Weights of a small GPT-style language model, trained from scratch on English Wikipedia.
Size: 26 layers, width 192, 4 heads of 32, MLP 768 GELU, vocabulary 1422, 10.9M parameters.
Architecture: rotary positions, untied embeddings.
Training: a variant of SOAP for these matrices, 207M tokens, 3162 steps.
Each number is 500 + 40 x the weight over its row's rms, rounded and kept within 0 to 999. Layers, rows and columns count from 0. Numbers have three digits each. The size before them is the row's rms in percent of the matrix's.

# layer 16 attention value, 128x192, rms 0.0876, rows 84-127, columns 160-191
145:551530498513473571503557452520459447500558462494483556479462470445485496565517512572467501495507
132:524608509440509396444582549484459486467533445486500491511520492505499484581516500495441503482564
139:485492462498518421536507437522478508543417498475519476519464452499527419501550500492540480492482
118:490531536523453479444416486460467515496515345441459517505544500558510464473449544518439496496490
143:529547494517414570621476514487439503498509526524476485559579512515541432418484522492569398468442
129:484539502512512509540543542540458505481551506533521472503491498448506452445507503513493423454473
125:501502547544504550467492533485502519606552498497496488501459516485475536370480481470509473481455
100:497530470419458449515465465555503476532421499600498523450549523462514533515515477525510503584525
109:484474513485451485508517479499496547502455546435477587500499536553551540463522468477497486553504
148:530556461485499514531508542492501515453559515637513516448511502438474466558500532551535491462478
129:504478533501523559583478483517429491597513415556504453528412484437512503526447472505502476492474
127:475501496520506462461519517498577502512547481480508423488563497481510427488437488503503529458425
093:509427547497555543465429575446516497485609469532485522554545501454500548483520496527497477474513
095:491550460510455495468477491482571456491453475490481530472527484512493481457542627485571466496468
097:513445478453465570514511532456504507476476518523534405528526508508507448536497529496523499485507
087:508479510552478514614509527512540430557488556427465507566455477491548469435534460416543489465478
089:473456545466527455536515480515566494509457525510543494469468497466522594537518513559491527545484
099:581516439412484519537621491536498464499466470564553496488567504444519469486522420473480495459490
095:523554519526467440494509542520474504521506486546515523467580540471486464493525492452480512490508
081:552443520494551539491466513465509579497548558488497557545560511525470516466425547424555522519521
102:497508440469416566485546482488473508428477486523512505497581493534526507513533544473517451548533
089:478487460398527441471500425491509538491503534511489477456576510463466570545490468621522528538515
094:499512546526481510530496578530473527526530573539512543528467447499526497517512478496528422464543
080:510478465543479540491456506469484531513549560514547494444577543531479491493422428493561450480477
095:478520526450476478508437489460465523459494509481453491565513495498526546419484471534552398582444
092:489503480531439525559570529467533542512526479437560474558505517522510472405432474473533480464457
087:496445550446486486458445519466560506454496448512512506498551511499522484525548553515511540536540
090:481552535463494468486497501502474600511544558486517553484409492521474509501479472516515495503506
088:531524486407548511534518458499500441503484515531453487498500511385539440555599525502513462437486
100:487528483582462526627431473500428500498422564456524518509572508470482404480458517562499458467468
097:493495521435529481557528518494547504480487531486509514535529472549524468510510522529519440479528
088:520482493577482523506517549479420482530527464572484562539471440420569480512487513590511503514477
083:455469467486521578495448525500524515545623529480524585515550546526477505523524455503466465502555
093:459516561506482461483533483521544435447501536490515551506429511524511485509472521515473521511508
094:459506493507471502453473492485511512467432518492483459396590501556466493472528490449495517544516
099:497447494492503375442484507507493495520523452457484515538515490614504503527494544436456498469519
089:478488506457545437513523510478496508396425530558470522513498529538510480529494467473562524531499
086:484536515534547523456503504534511461596558493456507407516444471476486528482472541483515484524508
082:498459535481487487535517463487556546437586561518522476455555575543511463546508454527479472492502
100:536580470420500435391533556516421516499558503537487568514501469442511510550470522537474439545526
088:470505488586444494424495491500551535466528481522442517491469443505477518444425463509481459561534
091:488549541488561517405466519502522534494456461439481553469492473459546510493527452471560501549527
098:548502514481462511403453497529429502484535416478522489457538496442526516509492502517459495542494
102:490543525483491416521505474541459462520488509543498442452580511508485451535523507497512510501632
# layer 16 attention output (transposed), 128x192, rms 0.0933, rows 84-127, columns 160-191
125:481577510581519557440492537614530495543497482442452517518458531465485472545529479491542522538510
118:492499489480514569529506456479545530505468480502469503489576544499510568475498542517501518429477
114:493550450516505492489502479524530545468455501521543545489457533435497463388534507481535532488496
103:523490600509495512427449509473501501525562438441527415523490482550509532426431583525480531498425
125:487534564509488522504433571464478447499501456470457523600507484487489460443446486543455392429514
111:484477547506467576467512480477505486523508481461531477481519445501445557494537505445468534501567
111:482525467495593452507527550441552483505441422490485552513545521483549619486424492549460454503529
093:517461505500468486486509506532493483523479543498484503573547479436489440489572545525516489562519
093:550420497549476580489543517540554524445436553501450437502461542492502439396500451506461469445487
123:437544541487509524493494484479443438476577500482488535435542419540539545556531635515614494532510
112:533569513544479568505421530476546481563473482533512515494512504499464467464435447541600507514541
114:443469473441468410555475520525515494544554483482571533467526501539504471561541518508462565439542
092:477493500488491556490544504398495486456570498501524514489516514470483556533502571532436439513519
091:446517495503516481494521536518518384494569474492474526504500491499463463504496553461506481488425
093:426521430482465527513504486483446556471461467491489492552468512515516458559505494463462473478601
083:513498509480503536508551449510473499555491445485536543522510400541508528454487443480515515511424
084:465501436404518534485472491511508489545529467571456510524501488485526501483477501530533490528570
088:478510462534521556493502498595523439465483452465573513474524460544478478479571471472457478515454
088:451401486475468491516468512528506502518581476492478484535545533601506504528522499526483540530521
084:500474437557527557506449463460531492516487496563485494486624507510486453438483445495490485485486
089:551402481473425549467557454574479513427501476512490449515521553521477489583514494475506479543484
084:536482491513487464463556514506469474474496508570465562512526478509475544525572506528477538565434
090:549532488470503502509554557509492571521495483477499544505453502553501473552559530485463460451564
083:471450486456438511463467504480528488511517483509524465451549450438548517423496470520451477526500
089:516424497479538497548483548468509484512546467415543458582485496448519456553459551531456490503473
083:475490498454473570456547509447536459469466604528536509577463453510452544518424565518455519467509
084:561543490414504472488531488442454498470589542545501442581512493454521522580534566501452493478447
088:501521530450509472535466515517492567488502553505482538463496534453558580462474394456555503423479
087:485544519503553490542498550513564490531497475499484503489538540486518505495571492485424440570467
092:453526491585535548499520458522473477559368506487492479582499564430504446545438434500513466524504
092:571483577485539452448513545415481424489525491502537557494461510508540467446558508562440421516534
078:493543521568432471470494488538513466529508501478481534532444554464447496519520415543533550546469
084:525510496425469516482496499490534489431475486562517481508523474551452537460542492532458408430443
088:512548515535513484598559524534511489540417550442518566463478517528518510476538516475452446462492
085:479521448481469432438512528437518508500484452531507479509518522548478445483532476436466516514578
092:566506464542489453508544465513500548498461461561499480542488557577558488537498510503431502421521
088:471551544459479460532530504518499470473570562507548530482492491518505494449478503477548518434469
086:516559491507451495502479530523481460421499473548560483406504456522516515414445499448493442469524
079:547471449519525477547479436551460591525554510481520473514484512465518493514581416524492477498521
089:528532495411500447487450496563623489506630495580476507504498520537472507546458510512525484591526
090:451395476506468537514509526465475516436546420522470500518574409463523513503489479482530480538570
088:443512425473510429514529531463575457470499523460495479538477533428606530491582460446424500508519
092:503496518479469477400441468562461545514536483473526486481501451543503559489378476489389481426496
092:496504472505436494566474515468502473495560510477536532457569460530507492549447542492532558511477
# layer 16 attention query, 128x192, rms 0.0807, rows 96-127, columns 160-191
128:499510457499543506467492472562529533502372544563530500401446477429487488480520463518588524551437
105:507445526464457528550475510463464475488571476545490535547556533467511535546625503559463434427504
110:497458514485435488469570505490536488454494398556510451499454524464479485452469492487478490417538
112:546480461511525517459517467507463474477464471554550555498482449495524511435506526495536438523442
121:540467521518565492483433487490560512464522551514523548539449397494465522450509545601405423452552
105:467490478542554452480454502521551538481500524512595548508497473515505535479478526501582480493527
105:509533432504549503525408539539466526462466464538455527403489514542478468455441533495533491455485
098:488447550470481505519433496522512469397452540450522444501514467497473499548555482494509502454594
106:465488483479467543587565480490551520510506418560495469490518536520510466475524470486399470497542
102:519461482419539440561486532532484593494500566529485547487572464485512489483483530451496545550590
108:485562476499549497494490497423545494476490479569491527494472466511488406547507520529493520428557
113:499488492481569437527517549488470530469496511535550526539467475542448499514448511623492516490400
103:508416493456471466573514556485477516494452531532478441473515462547502501450440483492468494436496
107:462472506520589557492550474489414498426517441476579521521539446569506462500490530467420483525494
113:519581443481440545523464519514460528431530500513491474522469523537502528525443465479458574489423
116:520526527460521508498468501410520469588414454585537480538545508430510477509422458472536490515438
109:504441505449503418570447553535548509494492544441486507509464442509503507486473538478535422494562
109:464471480503450482541493579497480476490527533535533498510527488442467490517535490560472481436536
109:529548454471550478535437512430488452522507517504496470437530415513491530538526437473525531509488
114:487513455491484483536506547493567532437482479601511559483534528520494515423520495476471507477595
103:446556539514459527401458465531445559618578470544472475438472493514500521543500458566530547545533
120:498482415546543494467468496519493517450487459491519482465437447495532445510478511507514454529538
106:554455480527515448492545445429563493488439554558570498521520479477535487496431543475532445509483
127:484521443539510489506486487567474586533507500516517532525512433500487481501519523480519474517550
118:481613523514472465579469517534498510502483553491542477448459529491529434523528485466503527539564
122:418484485519521571493514495552423492526475514516492536528479515568521523503504503464466521545432
114:513470515506428514510393589481462531561506453450484523529484473516478490493477457484444480409520
113:452469434531463530560453534461549638433467531585535506434454512491494537439530491464493522446468
115:522438501490496578419434497450456479582528467522534583494486499472499537559508458552447551493565
112:440520501471533506480458501470531469424491495561477559470539540507518423422463471518457589405484
118:503473471465508505519412533460486546445548535518513513516482524479540484529556535463485492509470
118:491541488488527468515544517500421494513499485499481391408506530552490419438494537564533550463467
# layer 16 attention key, 128x192, rms 0.0855, rows 96-127, columns 160-191
128:557525436510530456473466519579511517564535480478539531511533440536539432489424536473569426575499
081:547462487535558503435538496551502554510518519466517482504471482515540428548521456397501510550512
107:507485521523545468435450527507520513528527544477451472509495578461533496548486502511437527512484
108:482531454489495443459533548540535527526493439571497527457515423486506457445517468450518493509518
109:490450470485420486420450545471508537554548480490519523586530585509458474594489481485456557481484
113:460522473522493520519550475455506534484488479474488470503474450481528499505510501459491440524487
106:463595445526506516531499487514540521499507513494543515506526509510534516464473526497541504476484
100:501484571549473548455403518457455471475577566554523461619488450513507517467483536516470452473509
108:520527526511448425450489503453533469495515450464453497534526548482528483538502506503463535524569
100:518474497471534499476468515503481475489548568455478492479447500462466505548478568587503413544511
107:546475501513492477486511480432510483484485499531527500490594595536510476521573470468483456429497
110:496522440467552491486451515574423498509471451621422465473490530572466473461478539472451569581523
101:458543447503567580456537480517573518532473512515521526468524512495463456468498627543464538493432
109:528485453498495469505532531439533537509535465518466421464428452479487552486433547580538560490502
106:492501463544540586515577472535522431477496452514492518469491634516572519525508503550451417523569
113:543501491488485453475476526536439462465533467423490533520514553473504466456581507509484499474493
106:448523504510473482459487503497465481469468465571518467481522482497499529588466466501499549463515
108:502519460494474515518446524510512451550466465570460487501503551498542553442530500521581553584514
108:558468537544472557503556468591466492489502503528571491497475575486503489495502550534501520457524
107:455523454549421490399495479496460450526527517504530512482525469483487580416450516605461526520489
114:485462457439510465509559526546546500505504530504477456529512577471506418493472535407505497541461
119:521444577530462557479466515440535522529566521471506481486540554492541481551536490518417543589429
142:474566465545536523530526528537520499513431495510527498450477506598534471417520501474574486520395
141:493504527490531502495481469459467455447443535523505507566492567473472597499560476529496540423557
114:453514489520487501480548542503515490527463469547529492555417504503469466549562557575547493420485
117:531472520494492490448545498494488564457492516467458483523526485484549511473559510457600463508484
114:421504533431531499487483477508466501486464542528553559430433569468502551410544528442513502482437
112:544499541456471472440525517438509485605525514533478520446545587471491551468557446484425517520541
115:480532452534521478505529506501547514516487572420572560508510538566524494459456524439492490497466
123:523546442530502494422483455498449556504491475530488498482507457504499455499522502470421457594479
123:523459499502590532504610477510508470428434494436600510436452439470502555554415475551538498493544
114:510568534553562449472509489443477454486507505492521565514495543517426472483426487547525486488484
# layer 16 MLP up, 768x192, rms 0.146, rows 0-129, columns 160-191
096:490481493490483474428512458505531555515532515509474514552540501448527511545589499463430472577527
098:512427533454520546508516585447516476465507519441520477595503451505487435406497547411528467457456
101:603448558523423509520402613503438573446480532427482379475504548502454504486539505421487541516423
096:524478518444521529567496508439524501480536491439536548551439530505477552415568531494483479497509
108:439468573533502546465536559448461476487484485534480551471498476494546541514533536441475467528537
101:510509505482453456530530516516455497481515535524495528439439547467543521478489417462493500525477
096:467528474474534475497429440482531470498493465524459496502558534487532526519526463520543527538554
085:543538589553511562441480554478486479412493474450457492497455437466484456539465508536475539455521
106:474478458552492479570487545559467439541512490514442560506572481564482511538485508489441537541509
098:537528487450502525473476466563520476580495430536521525490459501490456468478563451511475514498425
098:444422482411542495505496475464573480458479534551511521561501448432506511523517561518566446540520
104:520474527495439541511520554528533483436501546472495483517479513529510499535453468559544512574432
102:511471498451408528484496465434480534440483474463505468478500570541446496460490495514520533438496
105:487499505568480528486531485523511499495551544480537521569535517562546543537482506525480448509534
103:470517496529450602490471561563432562430564469462448449491493499563527503507491436506486506544483
087:527533505433514552432507496591539490444463521458430487486529498448508519466453424439435568499524
092:540473467471521504501456451551516472479526492519458619483510501615476474535495462481525522479483
104:456519551476508474564465505513488404511518522454514485487498597430560451456563478516523510491478
098:468479512513518552494536541479463490585470520518506540491536523503486523535547622489469499537484
082:515508558513535580557464543454508494467494536519516554473531452503517495510564640542565491443524
109:519480447440494458499529535416525518535551455471475523502515463522557509471509539539505447499543
097:518472510565499468503585536460551548495510542509459420476525477531467480444569538534505495512493
105:487482560490450525471468508488500462451463505516565531570478526414508499496479482490522460489429
084:531481431489454468502534465485508568560488562515481464533531520480476559549465466490463534510456
096:543484517479475509559458471501416505547562465501441518481477424532511499549523481518449482442504
102:545482537510604456487524536554487490519538563522464500530528542450469505514478491510381557447416
078:480512500499415511471517515502588452531567537523499530478515495413484474497566585414535511425560
103:505593482558463508527502560520465418479502527501552531520501503525523486543591499547533564534479
089:467421451469374424474445486472491469490544521462453462494518461499468575480576507535549528528437
104:478453426475469509539438470483550480547422489524477499480435518509498455547537493537534447521496
100:441474428456469493468496515506503489495504475529452485519481502465478461563521513474518482509480
105:544446502489435527456562483460485547526509526485492497517528550533523498495500466545512611440467
099:477409431474428522583499456482539525425515516477457499515463577557519499494454527481471533469562
090:510415541414518580478516484491433565447603448503504508500491548459515468526515482493475544512491
093:577481520580526473482518427479412523570468486488515566520465492507476511500553510518552456470575
119:481470542486511559526491511457473517491435494452479506519469550491528536439465611485481530492504
098:492443494492515503503470463528522486442523500527513548433510531522516451441549467445541546505525
102:492337521513540478482500423426470470445459570592488516490507570467456492483513535526485426510465
097:515463473471465533480420479494529471569447496522473445532583520547500566425467507451497467462529
102:497469452461447538523476497519564474518572483520458524501511516557443543511524476488491487503521
105:490515599558539598448493473505516474503484562514473507511540416552533512543473459478536568536516
101:502536494460413516530460500487518526494519471575470466557539548544459544526461514474409500446501
099:533497496402450541459430491522539524415547494547500460539476547484430440484576514508387509508493
106:541502478468535461466492466412515481432455474572513586546515445553436478496475459490490494509527
101:505541498480519464481542541480602471562504474487440579540479536563587502500546535474507541431475
102:520450423416501488571476454526566496519420451494512476509513485501480468480556493514490527507501
087:486497522481513495555515535522516461521522502522500512481529499592483505550511535547458516505485
095:524514544438526457463531523462551500512459470572472406513448498502510536471430468444525536509527
110:484554542482489509517510487446515473491521494510492568485450518430549496517552492466489472506509
100:451522465509472477481550501484614462489448490528480472543513554515484459489527552570480488429459
102:556415485529517510451472509499525450515490454493442402503475504540547489453478479557478492468522
101:507524516540428514498525416474422539463508530548511502436504476473468472472557492503460488537448
096:499525503570489484493511447523379481515515546496553588568540537497534479538486581461523523438476
107:483453503474556466517499418497522454499466529543511511554488467511462499423533500500476445416504
101:499506548594497522518523502496531449519473505478516513476577535447487506475530525536547532478476
097:583468508472472586552510562455541562476520515476433561528496442411513473492451498589511535494437
106:493479486478470500554532559530461510532499505567378474504566552538524520406481518470546521519474
108:520491572459545446466523535441480548553501482494481482495443485521504497487562511493482425497482
105:483506515528571474515479545589524432498439427471566512463468461503520512498497428624509486501507
101:522489491449537504527430481476529434459462446622505460498545520488484579566532535557451483457478
095:457530538483513504425517456550547544532469543516500499481542576470531530464552445424529466526482
092:589461534488529499507523473514476593460413597526515471539495519529468444544584496517490529489474
094:480544409507491506481534496464520511517541570471460510547497473483511533503547460569614510542517
107:500581490494464495501434462505511511550533459533524520497538541469561580467541427484496560538561
103:490473528462548512551514459529509474509543444549459519452510465498526499447443541437478515490487
109:498481527526582555512517562495450475576428496444533535552541479543513467601496488543480472478513
100:488546509471524459502519527559488484524496503543500442523460473508537507452461492469522541474497
084:491447472543502477526527451469477489470518480544555499558466529514515477514590509472499605495486
100:452543552509588474479465488518525477447438517487474512516465523491510456528550437511534541466447
102:419497489412453446514449476466467463477549483534494555465513539542467494501472455492377506532446
100:469464510481498488504525450508486435520515550439416501514514563436504511465508518468500575484542
107:501441484342528453430509491511469452450502557613501502503468513495460463494532461512448524567500
080:471546566553487495488520544560574446553572602435473489520461550509521472597542449540629509575538
098:453497513492526522482521495468469504509505460497490529450467446499490577425562502404575546492541
086:541434542478414563432523517500518460414445507471511458518457541525453422512529397534479555476483
111:508521456479475518514464472432542489611581547506509541499495505512488494468485521488467476490409
101:542475460513519530482513446474553474475523533515527502523485526582517392504535474549467491532545
096:498494519478463503444514503496531573564495469486448523510476467447458559486455466478478550446494
101:470523524504514529459518537494551518501566472451492531431493513547508475479483464521484494528544
094:421515456474534528466459539474506509465458571505519455511506581476541538481479462436461529405418
107:483487459525483502551418547490495471500498445507521558535464487545561509471509527545445518547396
106:510494482464458434508417496496537540479565482489469546538580452509454552550533512484479535576471
107:469460506519475534522463501378543479524494505489434546513586517468524530466483543460507489543426
102:509420521428522541489535545558486558539487518516490531494518485540528629461522450473430459503560
087:562559517511484497617550518540470501549427457488462457536505546513460445519484503455431531489544
106:439434514461548548559541503495488373471438471491475518513461518432544495472518464470488502465494
107:513441493413422557523466400493504489547431529484514532565569508557489481475548457497547529556495
098:468448515571415402521540534522415506592490548465491468482494480480454488493542430558493554512484
089:508508502532487508459564559472434473516573547535472460508504498499511532491554508501602487504474
099:534451580433516509584515464493463535473556499520379418526514587526533525496502521476474518566520
095:559494449435504448454503467495426571507478521462512466552539562499452431524566497501591485497425
102:533492506488501601483454509459504516468489548478489569544489467498598496518540452475471464492507
094:449524502543400540454535559538493548410441535443501491517442577505508539502517522409494491538457
086:489481517455558570494527482477425476521534493557523431441547498535521526531513515518463586523512
089:498521533542507509479539487467522459531536386511514498514565492498471542556470448540474499512550
089:509505455493404544446509507543516457457519505458527453528448566555467589498530469423518454513535
101:481482516497557511451484478499496446476491483501526521563527521470480573494479540558511569434487
104:520481502460484527511517506456505491427496531544473503521564485492467424496517540549526507490474
111:679504475537471562489487400573510529546507482541428512501430533529502437475528485532457530493471
101:484483468484506571460488518551468500527482504573442494448498517518456486521503487514475516488566
100:515483501537597524497491506538517467516410507527556460519510545486526532494517548540474516470565
104:566532570530544529448516402535504455536532494485524523562511529542504525442514454525485555522526
101:446482491525503416472482523492515462463461441493427495507438553532433508519486497532575506511515
092:510410512510549514466524494512547471486480505499497538432452500583489523471513499546518517445492
093:478531449451530539513426478462501492489501488479488511421499502482535445472508540481497583530458
098:493450407549477483556487535438522437481480466548468578506528508474517475510482453484508532411535
102:435456477470411504582552491453444500531550505592469521525512439514522475492539442504490508544531
105:494477525565505520574485522485518448524439504533486506509451594503510528460419461451467488555468
100:491491462494529501561418508432516440562498485492535588476525488516507556439545502444422507537485
088:497489521482487409536505492419455604496538513530498457477539571562477503527449524450462471547549
094:472415431423485526514485482507516495515501463434451440551517511509563483446514491497506524470522
108:526489529424519449500494507530483467530535479519488557495485537533499477536510426514559426495521
101:502512567481396544529572498544515563494468535491434440496469550447466487478497566455529525448443
102:472411524496579535492486524506516432553538485514503541512403484485475452527529510555507441481494
085:441520544525503462501509540457502474474499453546448539545515443442548526509480530506490459515560
095:412553529497526507422508499455456575396499483465567464536522528477537554517585501530506447533457
101:522527496519531481576507500490544540494528487540555511508565526533556487498478545513477526496437
103:483502474454495495474495538448466517605525464484492506569551533551588497451471480501516626526479
097:471476460515445519464532503543537545449444509494465523422441563499506473472543511482491538467452
109:569531531461524394524490477465532498619495532509544525493482597515459501480513539509465457466467
096:518508509546493483490535478473556486460488523559491493484495449510454526506513432471530519482551
100:548531526495502447449528456465505468452485563537532504515515487502523525417505518553557551471542
105:557518567414492514530528531453553501488498528431446586549542424493503547519537487524499490499470
094:535432474400454493489471500525499499456440481530451549475527503544515506497544509472504508515515
102:456464529502464493534482553528419578417523476541423490460457499475443550502453463472479493502394
110:485474534539449488468575519535452474518497529556499529505458490537567490568563515493513460498566
103:502475485443500508525489530484450502468521469532497478525518443530513499471553542530510466488463
101:454498594463510594519468579472546460508451501461412586487526522505510514487533516544481530500467
094:536529545447455460579502442434452486511476476509480485483531506522456507491429479517451513525568
102:541492553422564514473472470519489495511511464510546523479540516488484455491493509513493413474487
# layer 16 MLP down (transposed), 768x192, rms 0.104, rows 0-128, columns 160-191
093:543487557500488552517520448520564438577519433510518474496459544513572459455427454481518521455485
091:585530496503460499595560460445536436600462532503492560480495459475530516577496452467552512503449
114:512562458490397579545490532545455547445474520469450505526511511553531467553449552421557509457482
098:512507440543482527529548547459528504438507493494481534558466525510496456513496569421569483543553
109:505438423503510506506442559476515531553502471563499528548568462492555517496437568464502452454452
108:534439495480458625540521480489465531575436536506497516456521455520557525491487509511484498541538
102:478446504537468498466542577470550537453485506438471542454465471387502478516517526475500506496464
093:477475501513526448523464532523547525577473517491547489544472505511517523481484514471476464463447
111:521539528505523587456575452417538461546497547483479523501492510502468511513458498529458489387483
102:536504474488524483607492496536511540499500534573525536541549451511560520459469553493536449449525
099:506432563506472506515527442548501477487520547495489446480491496553507530559520404567490574500540
107:450475518530489489525507501519507473589551581539490473538502494510506494441561510504499466540508
107:478503485447566432506479555513522470485523442534522520558532502526522548504496449457501459524508
109:462525565467413430495471591418449507511580513583518482485513515510505521503428548494504527492542
101:492524537522501467541480501464558526478396570486570535532511499464436465505526558545515491493480
086:472538498557537490479464501463545498513531471422494486426504505480472533509514492504521434511411
087:506544482528532481487509492484472466514448461511613473503482486466435476491477537461479544487556
108:530473405523505493558554460476447508484535459502504457425490525509493448503450504480532522426509
103:533431419565491462551456488458523427521543418474453514448483469501586489481505484511563486513512
083:497515479506497414525516486497503541530477436455554513511540532464488526475437489456498502554469
092:526468450576486477483489444556464530475570541584459497573502385502479456513487475527440525538485
092:540501483467524459515508469539481540451456530524558486544523500492481527499521479502529511526540
107:463474518545482486549533509520510551445498436424415467471468482497559488503415593497457554549488
084:402485538510537461472479603456493477513491491436465538494504509475455546442497538591505464530574
094:541511493500652496455546492481513456452498521426539486494479520541509552529520549523460461514471
110:536391535518442446511523473488503574495474493460550558521523486438512474483475514520509518537465
077:387538508475577456455511472496495514500482453485550507476507518527459500491431430547480436578471
096:534470444505554474566500479459543534532460509600383517477474483485431489481467467491488485550519
089:473610537463587449543536454536468592577519485440512490484504510495515513491408495485532480505570
112:512538521523505651496482545549462524494475500533486449436465529480503507500456512455449481503516
094:555555521502568532469459553433530545443568557510576489537457535524485550470506537485497453512458
112:500445444468441474531479508538517456541430506450489515484458467497503561490543475465511494477459
102:589515549533475475519507525517505481548513465508542533393519503494537541513535529469515549458478
097:438489401442510553490464489518550541531523467469507566542508475505558568458472516419536515522486
101:444501479428456479429526551512566486499466435522495486454514525540489511507489526459500449527432
115:492475487480512546528441496582487539462477493462473507580467498446532576505440477471616528482489
104:433432473458539539491405496485463507505555493541508442452465543487496512479445532526458447478506
100:470562477488591465479554513450510471512512531491531500597516528478430556486483525487571483472483
098:493504498472481506501538466491474538497476448555593589533545479487499503592446402491559507432478
099:472401560427610532482534446556506500439501440496484529463485515466475467473486531443533453543472
099:509452460519549449535593528470562498511486455497547532467541589520483476477541567520546429447464
099:579478516538492428518527520555599523609489552477562512507560486447539479477526457557533457558555
100:490464470545448460520613570496510433559529440477460590509538474515526493581523470503489487468495
107:481519533436525498476526531550567550473421532470468477535544496486450556557527579493519479502538
106:392524491557470495545493542501542467471497509456473520459471498496439541532490516522518469515480
105:495525570539502448473485496455526502524517576543469532543511478486481486541524515499499490503434
096:489528485530443444435481523477588505497496509490590518468501494464472504432531442468520469504480
092:503482539474515499502523478549508490517586510581566491466611543530484548543528538498500453467466
120:419504492442524468542553527536501537467429492502542472444506546530498506491477486499403498499475
102:496553518459541457473502550549444551504611517551527454514463479517451516509514432441510458527517
110:484536481472504470497469488465461505553518460485492611507516433480498518504466471466571497454500
083:539435496455485509468489569541571392532489513523510429515451583522492498526474435499510531477515
089:535428474508496516515495448473547477514474444593456517392428513439569520542522445485465547550572
109:414507385529502511537502567501530481510489471487525518457532526491557462480533426510503505516496
095:508497485458529529553435479512482442488528471471508513457507495497397504449401441398458499497497
104:532512514511552471516481535490518522479498455442488505477587499520531506474515520458496557502538
108:529461567434457523465515466524475466465485531477566538515501467594475538518479499545554502530534
109:520480482522544481510530561510549474539512554471469468489505489459582481454453563493562507482481
100:492541523525450501447416521589488494480544456448458493493489454554598472513472512422552490503507
100:528567414469465445434509485501566488537539529562501442505530530527504534469442514478523505452494
101:488512468496484488563512484422518440495477549533492562553494515570520529454495501521466471526469
086:491485478459509492469453545476458474521572449520532508509491488457509511495399543432499468523572
099:584533524467466484513467499484428459536499435431481538460526441512486546473482528404495479465507
102:555513523525507466500505552428412479480540483475486555460505512551553597501505534452501523493439
103:486487533524518522507532460487485474461467517493518448520497529485483486495515495506502528465465
113:519433470484429506496502472471475544496426461501520508482565433431513525526569463626565475539454
100:520504560507522503429463461525521452478512564523505556456507501516661409515498497478454481489518
081:436550535468560504509473473401550531509416514447518419455508478500505498483451499532554457524476
095:468492526489494479606474470460506569527522524534533509428578517481492528480512501485468445483541
098:504480527507443464482491576458528517564519494472542491487504515449529513541532525537574503442474
105:537462511517517482429471494517471483571490526604552514552516526572532520529465553528542445487445
105:489471493531547491474514448457469518462583468493471487479515602463492532480500499491525509529458
079:432519518505532450517511504413498544467422423503531508490552491500505568481506555470427498439481
106:534445450526527504499437531567528474466427547500511522438519585503523557494477525524489507532439
087:501557531561528395512476425525519489528469481592492468478521508439519513477471533440456432466545
108:471575433513493507514478555563544498504576553518504535523481481615550461558502464443534496519631
094:445519548528480519439570505522422465395447456507456459495499533405522509489460491405511514447495
100:525462507485530531603554514521492494518544561531476523461486514544449567547523485481532511469528
102:490564490459536472468468436538541444449453531519480540578480387513528502560518482456458523519471
097:560432495509488425473556496506505469450510520530484597495514492555533487482481509540521441516544
107:448470552527515543468566547487485471402431587513525471489521513528536499573476448541518538537499
100:509488477488405505446473518561581445577552490482522500549506523509517541485432520528455527467453
109:486528564554529538492556447491432540523469583554600465514457469542518607506555453511517456580507
103:573557435543493499543466402472470500533532493440537488569548491538515463556536440532589548467454
080:481494529497577569429527536491561507437601552484484534513501444501454465432519536474559477498475
101:477493507568471476523529462566473529538533532507524490504462561551431487504559564505424524496537
099:445542512509562531448512553496498515547550521562490454415468506492561497453523429507539487493494
095:625542516529467549500558508458498519518516463544464466475483499512525463553439467513509479535538
095:490529551450491468505466453502560512477530550520588509557502538465484494463456497531486452504454
099:492513514511517480499477465501527469519541480531543578633533481479475449537419568512527454508470
097:441459538571504465489488545521523400559450419473486519413524462516512522546428449486466511523516
104:467507478505520551485513479525455547483449497507596500519496520410444519494515510497511550576470
094:447440443452531471523451520546555523471530568517459468482529514530536543443465433544488504463529
087:564484540453515436543492534441536501527492429563495538500516504505503481454516447473543479495467
091:547445543512497502512524490496497510502467562501521528472423477483491527445497540408460458508446
093:477490481549561482548454550491501506497509454499461542453490467443445494554426523570481490440479
101:511493504499505537526461496515437588528428467497510516457509486497493540555467414467463471523565
104:472502475556501435466541511551478503521515496481502520588560525509472539575494560482554493537439
099:656540443564471474498458524506534520518524496527465516533534492458544460485532465526510469478489
103:582497506551567540527489503513440428506488428484575543514529557490476474473563492544441498500564
089:481422465501426562484504494459498582530507522472540566531543527545465529498479510543503436496436
101:513437504538420518516542508464456477594495479502472571541489489449591554551450517524496549505486
112:512494397514498536441549498532513534497482447514524524433532516505547617448489531512484460488499
082:446517506528550497580455471456448542480506514528526500560564511468483536437457488499497458554544
098:514534447578495483512531468543500518527457447496543523464502535446488466518484491513443517468470
100:492496542489458460540526534558465465479438431483493453488494449563500541464442578522566459580473
116:501485500567441490501513514459391532502423530518520484473517561610479489528571465526433346493503
105:435480500449437512505449533484508463482559534510539482430526517526516502500508516488514426568465
099:534617525479553515470545509513506588450496521538512428507498550527534576522558514563535504474505
090:498574460512509479487505488521516447578515514456493518496525445460484500423542418543590497496465
092:517519511503490532478491509484532577577503494503508492459450490470548436550505542489513487485486
100:470516533511422570524547497476492489437533480541510462513446521500478554513497576516455517426439
103:485562492479492558560453497512508544539491507424522530563489553466443537514557498467525473479489
111:475450494553558537514475443487448480499502464488462567477502489426551463547438561467454514460501
098:539513549397566494512492473483511517497511542548503495536481552494469426492564524501504491550536
102:519496528535536503469445547519523510521523544568513583500551469525528536484467551448550498446464
097:504419540506513519521492497543587463513527525457485521461527471448489511553435506553477472500581
096:435492491533458477518548487491574470565488495472593508519477438495550476436544530493564494477513
104:547452499467523465502490474602514485491559454523474471443431500417524459486472476524509473485487
117:509519495539490484467481567499476505479526424546566424524455460492495560529484495474585531450548
090:480498404500537537491474520557450476554452424457469522449564526536429510441488570439467497500463
097:562490487484466532459475442477522404459550478529472442549516454542433488535500525535548450458506
103:483481486490464538580514501471512520479513481401523526528518456524559557473535503469559520536487
098:473492494567410520452525500557522437545495498445544546461439501485415532521507509535502508567406
096:497533491504492562472505511425534449450477544475598488473490576446539581461529578509476515488517
114:500492489496461522525495487485479544497486465423498460531471439473437564504474471467617449534468
112:525490517548552494459457499470496520552480518541462520438530458468486468530453558497481532507482
099:567490568481459418505518447518532464476436484597553524477513536530504497424592488517472476567466
093:495523512510487486471528499501514534523496545513559519533547503555495515520532519478538483493559